python train.py --d_model=96 --n_head=2 --d_mlp=256 --norm="rmsnorm" --positions="rope" --parallel_block=false --lr=0.00215 --warmup_steps=200 --decay_shape="linear" --train_tokens=246300000 --dataset="wikipedia_en"
Each number is 128 + 24 x the weight over its row's rms, rounded and kept within 0 to 255. Layers, rows and columns count from 0. The size above them is the row's rms in percent of the matrix's.

# layer 3 MLP up, 256x96, rms 0.0925, rows 156-179, columns 0-95
size [ 96 105 100 101 106 102 112 108 102  94 102  79  99  96 102 114 105  85 107  98 104 104  97 112]
[[143 131 158 162 175 144 132  97 133 152  98 103 143 147  96 171 124 145 121 142 143 135 120 137 120 151  71 146 110  73 152 128  81  89 130 149 135 120 171  83  92 144 122 126  97 102 100 127 138 108 158 123 136  99 150 148 119 133 146  97 126 116 130 123 120 104 155 139 105 121 123  82 160 108 139 153 143 119 127 132 127 103 197 115 133 134  93 134 106  89 120 111 129 120  85 128]
 [145 144 158 134 110 109 147 162 126 101  95 154 140 137 113 142 112 171 134 118 113 127 138 119 131 122 112 109 132 151 122 125 152 102 131 131 111 169 110 143 141  69 147 164  72 139 171 152 111 139 110 115 168 123 115 123 181  61 141 116 143 108 152 166 109  86 117 133 118  90 150 157 127 136 104  84 103 105 139 117 149 110  99 142 161 154 116 109 160 104 121 136 149 145 118  97]
 [129 177 109 153 137  91  82 142 137 116 158 119 173 145 142 142 143 115 159  85 116 103 115 116 138 174 116 140 153 140 145 133 118 107 117 125  94 161 121 145  75 114 167 157 135 126 117 102 118 143  83 142 127 117 159 133  87 149  90  97 140 107 141 149 104 121 134  98 130  99 148  92 144 128 140 158 111  88 130  87  92 120 128 121 133 121 148 111 118 128 102  74 107 136 158 163]
 [117  64 101 134 125 145  93 121 132 164 117 133 186 137 126 120 158 151 124 137 142  92  67 117 105 119 105 120 124 112 161  87 150 137 151 149 140 113 130 101 175 148 161 129 110 119 133 138 112  93 170 104 110 124 128 132  95  82 102  86 129 107 134 111 130 149 156 109 119 139 133 147 173  89 114 155 130  86 114 123 118 106 150 118 144 133  93 117 133 134 127 120 180 151 128 105]
 [105 143 173 108 137 119 117 125 174 119 113 132  97 137  88 155 123  83  94 101 135 165 138  84 139 111 145 139 125 140  98 107 145 141 132 131 124 168 170 181 130 149 110 103 153 143 129 157 153  97 125  74 131 139 121 126 112 137 133 172 112 144 150 168 171 134 147 116  95 167  94 134 138 110 134 137 114 100 117  90 163 147 112 124  92 125  97 145 127 162 123 129 141 158 109 155]
 [145 190 137 159 132 126 121 134 148 147 134 141 138 110 121 167 103 144  97 142 179 133 126 129 113 158 159 123  80 108 141 139 120  88 121 107 119 173 114 146 137 105  88 126 120 115 118 127 129 136 141 122 133 102 150 174 123 104 157 103 124 127 114 166 153 119 123  83 121 119 131 151  86 114  85  89 133 159  90 113 143 149  88 144 124 152 135 159 141 105 101 155 119 161  81 167]
 [178 124 126  96 140 127 109 145  75 132  85 139 149  98 112 112 121 112 108  83  92 172 113 127 122 128 148 163 173 115 114 104 124 114 144 111  97 182 102 153 145 167 122 117 114 101 117 132 123  91 121 127 152 113 142 119 119 130 120 154 176  75 174 101 113 113  90 134 142 128 122 118 148  92 137 137 141 110  97 104 121 136 147  97 102 158 132 105 150 143 144 162 142 107 145 146]
 [ 69 143 153 127 116 156 107 158 142 107 120 141  94  77 115 106 127 110 137 177  83 164 136 163 147 125 153 169 103 126 109 128 127 140 143 139 188 158  81 109 122 109 118 107 120 104  88 148 133 125 119 126 170 133 119 142 119 121 124 163 165 121 143 132 141 130 147 124 141 130 116 137  93 152 151  95 125  89 177 140 142 134 140 145 180 145 106 135  94 149  96 142 145 133 133 143]
 [150 119 116 155 129  74 137  96 100 162 114 138 114 150 161 142 128 146 130 152 122  97 139 111 132 140  92 100 101 123 147 116 107 123 113 102 154 163 121 105 149 132  87 148 117 170 138 115 127  99 148 117 101  84 151 100 159 101  85 146 144 176 147 122 115 122 179 128 152 109 158 139  98 193 160 115 122 102  91 149 148 115 153 132 128 127 127 122 123 126 118 140 106  82 158 106]
 [123 135 102 103 122 148 125 144 118 115 158 111 140 145 115 186 135 121  97 159 185 112  84 126 138 130 101 115  95 123 144 113 102 137 105 130 102 100 125  84 111 120 144 145 157 154 114 166 130  86 141 114 113 106 127 154 103 120 139 131 138 138 159  93 114  76 123 136 149 138  91 137 171 126 135 125 155 128 126  98 130 105 190 126 143 170 101 100  91 151 130 126 101 173 124  92]
 [154 136 160 120  96 150 157 148 153 130 107 106 130 104 127 152 161 134 133 151 110 118 149 113 123 141 117  97 159 104 137 125 136 131 135  92 112 100  84 108 147  98 132 142 120 177 119 110 105 124 121 156 140  84 131 142 142 117 157  99 107 146  96 178 146  78 143 158 194 120 134 109 122 108  68  92 113 127 119 138 105 150 160 107 122 131 120 170 144 104 145 159 147 164 105 144]
 [135 135 120 112 111 166 161 119 135 144 158 140 118 150  95  93  75  90 110 149 120 133 119 123 192 146 107 102 107 129 156 128 160  70 117 167 133 118 159 153 126 126 121 148 124 126 158 126 108 139 122 115  79 133 148 128 144 101 131 122 128 110  90 104 147  90 142 125 154  86 163 109 150 117 121 132  86 123 137  87 145 103 110  96 102 159 126  90 115  94 145 141 170 114 142 114]
 [130  98 103 120 115  80 108 128  95 170 134 122 127 111 143  89 148 132  99 102 151 125 126 132 147 111 114 170 153 136 105 141 106 108 125 164 138 148 145 107 134 112 140 163 166  84  92 114 116 161 133 131 130 146 152 129 123 115 138 161 124 132 158  70  96 129 153 138 124  87 115 128 126 172 158 121 131 165 155 179 107 148 128 153 156 135 142 142  61 142 142 166 138 136 124  97]
 [136 102 140 172 114 131 141 153 115 110 142 105 100 118 104 129 151 141 146 143 151 119 145 113 138 152 128 142  73 148 165 142 141 146 123 151 107  98 121  95 148 125 127 147 113  82 185 146 195 143 129 112 162 122  93  71 110 127 123 129 110  61 178 124  94 164 122 151 108 107 118 112 137 113 139 121 111 131 144 154 114 146 132 107  99 124 134  85 152 109 133 108 145 142 107 141]
 [ 93 126  78 114 111 125 117 183 101 127  86 161 141 104 153 129 164  89 143 172 122 146 112 130 115 120 106 130  99 136 107 138 128 105 104 114 149 129 148  96 159 100 150 104  70 128  81 117 125 117  95 131  90 135 127 152 117 130  86 152 119 128 140 124  79 156 120 152 173 146 125 131 129  99 117 125 118 127 161 150 133  75 107 117 108 122 166 116 134 141 122 157 117 165 127  99]
 [135 105 109 153 146 146 123 122 118 107 126 108 131 146 104 112 109 108 150 101  99 140 111  83  85 125 139 129 182 116 149 153  85 149 102 155 112 160 149 116 137 151 149 108 104 127 162 154 125 125 104 144 133  92  93 123 131 130 125 120 139 121 132 125 119 113 168 141 141 110 175 125  99  99  99 140 157 111 171 164  56 143 175 117 170 118 131 122 171 107 119 122 122  81 118 109]
 [127  84 164 130 150  92 137 111 118 154 156 170 129 111 137 101 138 159 122 140 120  90 139 125 132 116 104 123 126 121 128  76 156 144 109 118 160 149 139 147 163 130 145 161 132 121  88 135 159 109 155 129 125 111 109 114 130 137 142 148 128 160  94 129 172 144 118 117  83 160 114  97 138 123 155 125  78 118 123 112 149 192 110 109  99 152 151 138  72 152  80 106 155 128 130 154]
 [ 99 163 161 109 127 135 151  98 133 145 149  76 145 168 118 194  92 116 115 128  98 129  83 119  94 126 137 109 105 123 153 160 136 109 143 115  94 134 135 125 112 130 144 139 119 143  56 123 104 137 142 151 127 136 168 172 143 115 120 137 178 134 105 158 115  93 165 130 139 122 142 126 116 107 125 101 131 119  73 145 153 129 109 144 105 111 116 121 104 151 130 126 164 116  89 118]
 [137 102 129  85 164 136  88 136 141 144 151 138 155 151 150 156 142 134 165 112 163 114 130 118 108 162 116  72 101 109 149 177 144 123 104 122 104 129 143  89  92 139 143 110 130 159 164 153 138 120 138 146 141  95  82 142 125 170 152  95 166 142 147 132 149 157 118 118 101 178 147 103 157 108 114 150 157 107 126 128 119 100 105 109 120 134 110  85 173 126 137 134 136  94 117 126]
 [128  77  96 156 161 134 149  95 165  90 127 149 152 136 111 142 131 152 145 114  98  97 108 115 152 157 103  75 125 102 158 133 134 127 113 113 119  92 125 106 152 116 124 141  78 151 123 102 132 147 172 167 145 112 123 121 125 100 110 101 112 119 129 166 159 130 131 130 115 119 143 140  92 142  71 153 134 141 112 174 137 159 187 130 119 152 100 122 147 101 104 118 150 120 101 108]
 [119 143 143 128 145 184 133 130 103  78 130 100 125 112 157 114 125 118  84 132 129 148 120 145 135  67 111 100 145 155 137 142 137 148 146 132 121 107 130 121 171 139 116 138 176 161 139 101 127 129  83 158  77 146 116 134  77 145 118 124 141 167 140 120 122 142 139 122 107 111  89 106 142 114 129 148  96 127 154 116 109 119 147  83 136 102 126 148 188 121 129 144 136  86  83 100]
 [ 90 123 126 130 128 123 113 114 132  85 144 127 156  89 120 117 122 147  78  96  95 123 115 138 145 163 126 124 180  72 133 101 102 103 107 119 156  92 128 108 124 115 146 109 120  98  92 118  93 154 142 130 142  88 134 145 113 121 104 132 157  72  97 107 124 152 135 169 176  87 149 109  90 147 106 129 150 169 132 144 108 129 119 104 125 138 165 106 126 107 120 107 132 121 166 127]
 [148  98 111 107 135 109 118 132  97  94  63 131 133 124 123 144 132 148 166  67 113 108 133  91  97  95 127 139 127 122 118 116 135 119 170 139 113 130 112 108 115 108 136 162 149 133 168 119  78  98 136 138 106 112 109  98 192 137 127 112 129 125 103 120 114 134 124 131 163 109 113 125 168 143 137 111 117  88 106 152  93  95 193 141 167 136 160 113 146 126 108 131 114 111 116 107]
 [162 136 144 124 104 141 119 104 158 138 129 192 125 110  97 132 136 132  85  98 144 132 146 153 107 116 152 150 100 125 175 154 116 104 141 154 123 127 146 137 117 131 143  82  69 132 172 125 128 144 149 134 134 103 146 172 135  99 107 125 109 119 120 110 143 117 116  76  81 123 136 126 106 163 105 112 110 107 135 147 142 145 109 152 146 166 150 139 111 135 172 111 143 118  57 127]]
# layer 3 MLP down (transposed), 256x96, rms 0.0799, rows 156-179, columns 0-95
size [ 87 104 100 106 104 102 110 103 107  98 100  79 101  89 106 112 103  83 105 105 101 105  96 109]
[[122 155 163 154 151 147 139 117 110 134  43 141 169 118 120 100 112 136 143 112 157 170 110 131 130 125 129 161 128 149 138 165 170 139 122 156  96 113  82 141  97 115  90 135 132 126 112 151 147 135 142 118  79 151 129 170 126 130 112 160 124 136 115 146 143 129  89 122 117 105 117 145 139 164 100 178 123 133 141 148 129 161  85 110 134 178 126 154 133 135 136 102 143 103 160 141]
 [110 130 121 134 135 147 134 101 139 165 160 145 130  74 155 103 103  94 158 119  73 103 122 107 126 142 117  78 162  89 104 122 170 111 135 156  96 140 121 149  93  95 129 129 114 143  98 167 148 121 144 106 159 148 111 144 122 124 141 115 180 131 133 147 145 179 152 151 155 121 129 159 124 135  84 123 120  71  91 103 131 121 115 115 123 119 129  95 114 131  91 151 137 122 150 130]
 [118 134 117 128 153 110 103 137 139 102 130 144 170 135 134 120 156 114 126 122 111 105  98 139 170 148  50 146 138 122 144 146 136 136  94 149 106 160 135 157 112 148 161 139 131 118 113 134 105 155 108 148 105 116 136 148  97 122 123 117 136 127 138 162 106 100 129 150 110 146 177 125 145 138 151  85 131 148 150 167 171 141 132 139  90 141 122 126 111 147  45 107  75 148 139 166]
 [112 158 165  75  95 114 117 155 121 115 146 102  87 143 137 108 129 154 135 140 128 143 144 126 156 137 148 132 156 125 132 105 141  47 165 106  81 153 161 119 121 112  97 149 126 155 105 147 145 121 137 121 129 128 150 129 169 146 125 139 141 142 136  95 152 112 110 114 147 165  98 117  98 135  87  90 138 156 179 131 112 167 102  96 137 121 119 142  94 114 130 122  87 133 161 127]
 [151 121 115  99 166 110 137  82  96 116  96 144 105 104 120 119  81 132 129  87 138 125  68  91 138 117  62 171 132 159 124 143 157 119 143 144 111 143 137 102 105 112 134 160 137 109 139 126 123 151 100 140 134 124 118 142 147 103 162 113 144 155  92 146 115 103 105 112 111  97 143 162  96 124 135 150 126 171 126  83 134 111 109 127 130 158  91 142 123 120  89 149 145 142 119  82]
 [121 127  96  86 123  93 161 123 101 111  94 105  78 118 167 142 131 140 148 117  95 110 107 101 156 107 145 116 140 148 133 115 133 152  93 140 133 108 104 108 123  82 111 149 120 137 119 131  96 105 154 135 110 121  87  88 110 133 181 100 154 166  99 178 118 129 125 121 119 168 147 109 169 134 156  95 127 131 124 112 120 157 148  82 112 131 148 127 143 142 144 126 139 125 152  67]
 [131 100 151 113 128 142  92 173 126 127  86 121 117 148 150 142 118 141 138 148  75 169 100 131 163 132 153 136 144  96 110 127 166 133 105  93  92 146  80 129 166 128 139  96 151 112 119 167  96 146 105 110 177 111 159 113 130 144 153 168 127 129 123 139 126 133 122 109 154 118 145 112 134  88 120 136 149 109  81 101 125 111 117 128 118 144 176 124 190 139 121 177 128 124 116 134]
 [128  86 129 112 134 111 132 118 106 148 154 149 124 114 122 106  84  99 122 100 145 116 158 102 129  60 109  93 131 127 151 150 129  77 187 104  93 131 184 143 125 104 105 143 121 126 117 118 126 110 107 108 163 150 147 114 123 104 127  66  86 135 146 146  97 136 114 118 124  96 161 109 126 132 101 111 109 162 149 117  92  96 121 134 133 160 109 150 129 126 119 151 104 113 166 125]
 [118 164 149 117 160 106 113 188 146 131 122 116 141 113 135 137 117 142 146  87 127  89 123 176 148 111  97 155 107 135  79 110 147 165 121 137 102 130 121 113 129 118 131 147 106  96 128 130 106 104 125 150 149 138 118 144 108 119 117 108 140 119 127 113 139  62 125  80  83 129 138 158 172 121 139 131 117 131  93 103 132 110 106 146  87 124 127  84 147 154 186 133  92 111 162 102]
 [116 119 154 185 169 111 108 160 121 169 149 107 122 144 137 141  95 111 124 173 109 129  83 130 152 105 177 154 130 145 170 116  54 126 118 137 134 124 127 104 120 137 157 135 131 136 113 145 139  98 142 102 111 149 132  98 102  62  88 133 129 112 132 140 153 123 109 125 113 116 137 137 103 158 147 109 105 128 167 120 125 144 124 168 152 146  84 115 131 121 157 158 134 129 106 158]
 [127 122 119 100 147 127 119 110 100 139 123 138 109 146 135 106 110 120 150 113 124 161  80 124 101  84 112 135 128 138  91 159 142 127 117 154 100 130 146 167 121 132 124  95 143  95 167 172 173  71 104 149  96 164 132 125 129 166 102 119 135 133 117 128  78 167 114 162  62 105 129 119 141 119 155 107 160  97  66 115 128 115 116 117 117 140 133 135 129 117 149  88 129 129 129 141]
 [153 161 112 129 118 127 125 129 144 161 108 174  91 127 101 140 181 122 103 136 153 134 129 146 135 133  96 157 145 168 127 134 157 109 148 154  95 136 173 134 155 135 126  79 146 122  79  99 121 108 135 146 130  93 166 140 158 108 129  87 114 136 132 115 196  96 106 148  66 105 118 125 147 133 143 131 125 177 150  98 158 144 138 152 121 129 117 129 148 150 106 124 121 135 107 138]
 [138  89  86 149 120 145  79 114 115 178 128 124 145 123 102 116 105 163  93 103 129 168 124 128 137  95 119 154 149 150 134 172 102 137 129 122 122 131 122 139 110 163 145 105 150 119 156 157 120 161 159 103 110 162 112  83  96  99 138 147  97 103 135  95  83 102 144 141 116 118  69 125 128 142  94 136 155 147 145  88 123 167 130 129 148 127  89 107 129 132 133 128 136 134 115 173]
 [110 136 168 145 124 114 165 155 109 178 128 154 114 102  99 114 139 139 119 143 170 145 109 119 117 123 106 119  71 133 146 169 166  97  83 154 112 144 118 115 181 139 176 137 125  94 146 121 140 127 134  90 149 150 110 130 129 118 146 115 102 116 143 134  87 131  93  99 135 104 162 132 129 121 185 146 159 136  78 121 100 126 126 137 130 135  92 159 143 153 132 148  98 110 148 140]
 [154 146 175 112 158 155 131 107 127 122  89  68 107 165 159 105 105  89  94 143 141 141 142 145 120 146 114 153 162 113 145 115  80  97 186 147 115 139 111 135 144 165 134 136 167 123 161 118 104 146 154 144 120 168 120 140 151 123 150 102 130 131 112 131 152 127 132 114 113 132 161 148 108 126 158 100 133 130  79  81  98 107  67 127 126 124 104 140 108 115 116 130 111 131 115 124]
 [132 127 133 123 147 170 128  87 187 133 118  94 120 143 103 158 116  90 116 101 119 154 146 142  84 110 136 123 111 129 160 139 101 127 147 137 123 141 153 118 131 145 114 122 114 146 141 131  83 135 119 185  92 102 129 176  73 122 138  95 121 134 144 130 114  93 134 156 137 124 151 152 100 120 103 168 126 151 181 170 144 150 180 140 155 151 130 112 110 137  88 115 135 130 114 105]
 [115 106 166 126 194  85 158 123  87 150 140 166 106 153 165 116 132 141 124 142  89  89 117 122 183  94 147 143 142 139 142 105 126 115 122 148 103 129 107 104 115 146 159 160 157 138 132 119  88 136 158 145 121 143 130 122 162 115 156 195 115 122 119 113 119 141 120  92 127 135 116 146 149 127 126  97 130 111 115 112 123 148  97 106 131 131 106 173 117 175 148 157 163 127 124 156]
 [116 178 144 123  96 128 144 125  74 163 153 124 140 136 156 158 135  80 143 148 153 138 110 111 134 119 175 127 111 121 134 137 162 152 144 114 100 118 115 138  87 115 152 138 111 130 103 119 103 131 145 138 166 171 130 141 154 128 129 153 171 143 150 146 144 157 151 131  85 140 156 143  79 116 110 113 130  91 107 130 156 144  93 179 116 124 117 115 126 157 135  84 111 102  79 101]
 [151 117 164 116 110 125 143 114 127 140 147 142 162 143 101 119 137 131 157 142 170 120 149 102 130 155 137 123 146 127 160 115 126 137 114  95 154 142  90 140  98 134 131 162 186 138 150 164 126 132 135 149 200 132 175 161  97 100 104  80 185 126 126  75 126 154 132 130 132 162 170 147 118 142 139  95 131 134 123 154 136 129 137 172 139 128 101 148 103 105 109 124  93 120 134 122]
 [104 127 107 163 133 130 128 113 157  95 116 153 176 152 144 150 159 160 104 117 168 104 102  96 114 161  98 126 119 155 177 139 145 116 143 146 133 133 149 123 108 114 124 129 133  99 128  95 122 101 147 155 156 153 135 128 161 114 112  97 148 112 145 136  87 158 139 136 152 114 108 128 130  96  84  82 129 143 157 142 131 120 147 170 122  89 159 113 179  90 102  91 126 123 172 142]
 [154  76  90  87 108  88 177 128 135 173 129 166 110 154 142 115 102 156 144 130 106  82 138  94  90 163 138 114 113  92 115  98 100 117  99 122 122 158 145  76 140 125 143 127 131 114 168 102 116 144 157 125 144 116  90 147 158 146 137 134 132 120 150 127 127 122 116 115 135 140 166 129 103 122 134 117 174 133 111 124 149 115  75 147 119 131 112 124 125 118 154 105 131 180 153 148]
 [169 100 157 118 177 174  84 136 118 117 124 144 153 166 129 149 118 174 141 142 167 121 144 103 124 125 106 118 118 192 133 127 124 130 145 176 111 114 144 150 159  98 143 135 143 131 109 125 154 155 154  77 122 126 129 141 132 109 146 123 123 162 189  96 106 155 159  97 120 111 146 141 140 162  92 131 107 113 138 134 130  86 138 130 110  79 125 125 133 150 150 132 102 105 143 124]
 [120  94 102 149 128 132  97 105 118 102 107 142 141 102 115 107 128 118 130  90  89 112 159 126  99 125  94 133 117 119 125 154 114 160 168 121 103 176 129 104 116 118 109 175 139 110 123 176 116  98  95 116 142 109 126  96 130 169 130 138  94 100 116 147 101 116 135 105 137 108  90 139 113 166 146 115 106  95 150 167 131  86 172 104 158 128 119 126 194 116 130  97 143 156 116 144]
 [105 135 114 135 159 142 143 150 122 183 127 116 148 152 152 147 167 124 118 103 153 119 110 120 156 127  72 122 137 124  82 148 144 132 105  50 110 151  65 141 137 139  88 120 140 113 128 120 128 149 127 121 140 131 160  91 118 113 140 132 102 147 136 126 113 145 118 112 148 150 164 126  92 123 110 151 157 156 157 174  97 123 141 113 169 106 107 140 122 137 108 104  90 150 170 134]]
# layer 3 MLP gate, 256x96, rms 0.0944, rows 157-180, columns 0-95
size [100  91 104 105 104 109 106 109 105 119  83 105  94 108 115  93  74 108 109 106 105  96 103 105]
[[122 137 133 137 142 113 150 140 114  64  49 109 102 163 117 106 104 141  86 137 133 111 122  96 124 130 143 145 123 156  86 120 147 142  91 149 148 141 107 127 137 131 115 120 121 134 166 114 114 175  85 125 158 122 111 146 160  98 119 128 137 121 144 106 103 108  81 151 134 136 153 120 131 132 117 123 129  96 140 125  80 109 128  60 153 163 136 156 170 129 147 121 120 145 112 101]
 [155 102 113 112 109 137 135  92 120 103 141 147 140 107 144 100 102  87 117 142 158 122 120 130 144 132  89 135 180 127 119 169  44  91 101  80  88 148 142 134 133 171 141 120 155 151 134 166  67 137 117 111 112 150 124 150 106 141  98 113  97 129 121 123 136 130 160 105 143 162 109 149 132 131 150  82 106 124 144 147 115 131 144 142 146 137 114 127 140 141 157 144  90 143 117 121]
 [ 96 129 136 146 125 120 132 158 139 159 148 208 128 120 141 139 136  84 114  92 151 122 118 109 163 116 132 136 138 119 147 106 137 142 120 161 138 102  87 190 106 157 170  95 137 132 172 129 145 141 151 143 123 106 141 129 106 119 144  92 113 136 168 117  88 125 103 113 162 121 125 154 102 142 137 164  84 138 131 100 165 112 110 143 128 125 167 123 156 108 133 137 179 124 123 150]
 [113 154  97 185 106 122 109 186 133 109 102  98 118 161 110  83 129 115  82 114 137 136 163 144  98 110 172 153 133 173 121 119 122 111  92 128 138  94 113 159 121 144 120  92 115 114 153 111 148 157 118 162 116 136 136 118 104 145 153 131 153 118 197 120 100 129 157 163 118 132 114 128 146 100 136  75 147 112 135 141 113 132 141 110 130 132 148 135 148 138 131 123  96  86 151 140]
 [102  99 120 178 135 167 133 152 106 130 120 105 109 136 138 146 121  82 121 126 140 163 152 132 134 143  92  62  87 142  73  76 116 150 152 153 107 133 158 156 140 158 142 111 143 127 127 126 146 184 124 155 121 118 102 149 163 135 102 142 130 150 148  88 145 128 161 141 118 137 138 104 139 117 123 115 170  96 152 127 105  98 122  75 138 122 107 102 148 144 159 130 136 110 123 124]
 [122 150 128 160 133  90 141 112 178 114 167 135 133 154 136 152 112 175 119 152 149  80 124 129 137 121 157  97 142 147 140 134 144 114 113 107 170  93 141 136 137 109 118 128 146 183 155 175 125 148  87  84 146 122 151 106 149 124 102 110 100 129  97 134 128 150 159 105 125 120  98 121  89 156 137 130 156 114 110 129 149  83 101 159 159  82 169 130 151 128 114 110 127 159 111 121]
 [133 156 175 156 122 126 139 128 117 131 152 139 138 110 164 126 159 141 111 101 157 129  97  84 109 161 106  92 129 119 137 109  81 137 143 102 119 158 156  83 106 114 101  64 185 128 137 111 113 170 116 107 125 135 102 113 136 132  92 144  93 115 126 137 140 128  91 114 117 135  94 112 123 192 133  97 104 140 118 100  94 131 140 144 131 122 106  90 137 135 119 134 135 138  81 120]
 [104 130 132 112 135  99 112 129 122 139  88 162 164 147 159 123 123 148 158 129 151 131 116 150  97 116  90 137  86 164  85  92 169 119 109 186 116 141 133 144  99 140 124 156 141 126 178 180 158 134 122 103  94 134 154 138  99 116 122 142 160 103 156 132 129 139 119  92  92 138 136 140 158 116 141 128 151 112 138 134 154 130 129 124  79 150 119  84 164 138 125  95  96 145 100 154]
 [168 117 107 143 110 120 135 124  95 167 134 125 123 147 102  68 163 146 125  92 132 132 124  97 125 157 119 150 164  87  84 108 158 158 172 120 104 177 125 153 142 151 154 119 131 147 150 118 129 140  94 147 170 127 136 151 159 148 140 121 130 157 131  87 125 120 139 179 103 103 129 118 119  92  94 115 120  80 146 149 126 136 119 105 117 142 164 166  90 148 119 119 125 127 101 137]
 [142 153 137 146 165 183 171 152 190 152 144 125 102 113 127 152 174 149 138 148 140 162 175 124 139 143 132 133 111 121 165 121 121 141  77 102 158 106 121 103 108 141 128 116  97 134 123 126 126 153 108 127 141  88 150 116 145  91 143 149  91  83 111 124 134  95 125 123 143 145 143 132 122 102 126 141 110 133 139 155  98 178 150 115 115 152 171 156 115 129 171  96 114 151 130 154]
 [131 126 155 133 105 160 164 133  98 133 137 152 127 112 114 112  58 116 146 167 144 120  85 138 131 135 128  87 142 141 139 131 103  92 117 148 129 125 100 152 129 132 157 137 156 152 158 126 108 164  96  79  93 169 126 142 133 122 131 140 151  83 114 121 127 108 132 107 160  90 148 130 153 137 138 129  47 116 137 106  86  82 165 120 115 150 136  93 134 140 111 118 137 133 136 123]
 [144 115 116 156 126  78 118 163  94 181 107  93 137  91 107 129 122 127  66  90 125 141 136 126 156 124 137 117 128 140 108 127  94 112 132 121 130 122 145 139 130 211 132  94 155 115 167 121 138 121 146 183  88 141 139 118 131 108 127 145 141 156 152 110 122 111 167 118 137 115 104 139 135 150 125 132 153  96 125 102 152 174 176 120 157 120 132 122 118 116 127 161 140 160 150 113]
 [135 130 158 106 152 139 101 108 115 136 130 122 120 149 130 134 131 130 121 120  60  95 135 149 102 123 127 125 133  99 123 172 114 107 140  81 111 145 107 139  87 116 149  96 151 125  94  88 113 171 150 119  99  93 151 187 115 143 136 145 174 149  95 137 107 107 190 162 158 120 123 150 114 149 112  96  98 137 109 132 148 136 126 169 126  95 127 141 119 103 109 143 107 133 157  96]
 [139 128 114 145  84  86 115 109 153 163 148 171 138 105 113 152 126 118 154 110 170 140 138  83 139 105 140 156  88 153 115 156 192 171 143 104  98 122 116 140 123 112  90  77 147 142  86 159  95  96 118 129 142 130 153 118 114 126 124 143 154 160 131 102 147 116 110 104 152 126 110 127 121 125  80 153 113 146 119 162 150 152 149 133 165 151 164 129 125 151 145 134 155 131 112 122]
 [161 101  97 140 160 104 144 107 126 116 109 105 120 135 131 104  96 101 176 153 118 136 143 125  57 126 129 166 171 174 129 126 110 153 132 162 138 161 124 104 110 168 149 136  96 151 153 117 136 141 121 152 121 102 119 130 116 115 130 118 179 110 147 113 120 129 170 136 113 124 138 134  95 155 115 132 134 130 167 155  90 154 196 115 160 114 144 110 146 119 141 115 128  83 133 147]
 [ 97 141  86 124 130 125 137 139 115 118  66  62 119 156 121 145  92 119 150 145 103 171 119 112 134 137 150 114 129  99 118 132 109  94 131 139 138 110  98  86 121 136 140 106 134 132 121 111  87 114 132 120 142 100 139 128 147 107 131  96 133  88 167 114 110 111 106 121 149 104 130 157 119 120 104 164 157 139 158 159 105 124 124 117 159  87 153 138 179  77 153 129  83 140 125  87]
 [163  82 119 141 124 131 130 132 105 129 109 156 110 104 135 139 130 161 148 160 154 167 140 156 126 130 117 154 152 118 118 106 147 117  94 101 113  92 123 132 130 113 133 133 144 126 173 152 128  98 134 109 135  87  97 112 118 181 139 107  72 145 169 110 119 126  80 129 149 137 115 151 152 119 122 173 113  96 149  67 111 151 129 110 160 140 119 144 149  79 131 140 114 149 168 164]
 [ 87 159 123 137 149 148 126 104 112 155 121 141  94 103 120 139 138 133 133 114 104 147 119 146 131  95 142 163 118 120 137  85 122 113 178 146 132 142 135 139 122 110 143 106 112 100  98 101  88 146 128 112 128 146 122  87 121 112 162 176  74 150 123 144 117  86 133 175 172  84 120 158 150 106 160 124  92 139 146 140 106 144 142 101  82 110 144 137  99 140 135  94 106 171 124 157]
 [159 154 136 117 101 119 153 119 116 142 124 114  79 145 134 152 117 120 137 110 139 112 110 148 139  92 141 132 117 123 116  87 183 116  83  77  92 121 100 120 134 114  83 150 121 121 114 170  74 128 120 102 118 126 171 122 115 118 118 141  88 134 113 109 153 132 112  83 151 137 118 111 156 137  96 132 142 107 137  91 164 147 120 128 173 133 118 172  82 135 129 142 141 176  98 116]
 [114 107 188 150 143 127 105 128 180 106 160  76 126  92 153 147 135  93 119 118 136 147 153 139 150 116 132 106 115 112 130 175 122 134  95 119 134  91 101 174 139 121 134 131 144 172 123 181 148 122 126 154 120 141 125 154 140 153 114 116 104 171 103 172 149 140 130 129 150 126  93 131 150 160 128 159  89  98 116  90 136 141 161 116 143 133 118 126 165  96 125 151 127  85 125 125]
 [176 100 118 154 172 135  92 155 127 140 152 129 117 140 156 138 120  94 123 141 180 110 116  90 112 138  93 107  96 197 122 142 109 137 158 145  94 160 131 157 138 141 109 136 126 144 147 114 146 106 145  95 128 154 119 132 141 150 153 127 115 178 157  89 109 134 104 103 101 153 146 133 124 160 144 116 108 114 102 130 135  76 143 156  91 107 157 127 152 139 166 141 107 150 114 121]
 [109 142 110 144 135 139 104 133 105 145 135 116  70 100 143 145 105 144 138 113 127 136 117 143 107 133 148 165 106  96 121 127 119  77 122 156 146 119 117 167 119  95 156 152 128 126 150 169  77  99  88 126 138 148  76 129 152 131 136 129  92 133 120 119 104 161  81 137 136  86 139 119 134 146 110  97 130  76 167 108 149 147 164 111 173 153 158 105 130 136 121 107 140 163 146 101]
 [138 106 109 120 115 105 128 109 131 106 148 128 155 124  79 106 112 165 149 125 121 135 100 136 139 172 136 171 146 153 158 102 136 124 168 159 139 100 150 107 116 134 131 170 124 152 149 140 119 105 131 152 136  99 130 105 138  94 134 145 125 122  81 125 115  87 160 182  99 109 160  99 184 157 135 132 136  92 142 130 146 121 116 110  92 153 143  81 141 111 122 137 186  89 128 131]
 [ 80 145 143 143 156 132 138 118 150  98 135 143 106  96 153 132 113  83  84 157 113 131 104 134 118 142 122 139 147 128 131 113 110 136 126 158 145 167 119 178  99 140  91  51 155 100 166 125 116 165 149 107 125 129 131 136 164 119 163 144 146 109 131 139 113 167 113 112 125 138 146 155  95 131 124 149 113 139 105 139 119 119 138 143 100 108 134 139 130 157 118 103  53 103 131  84]]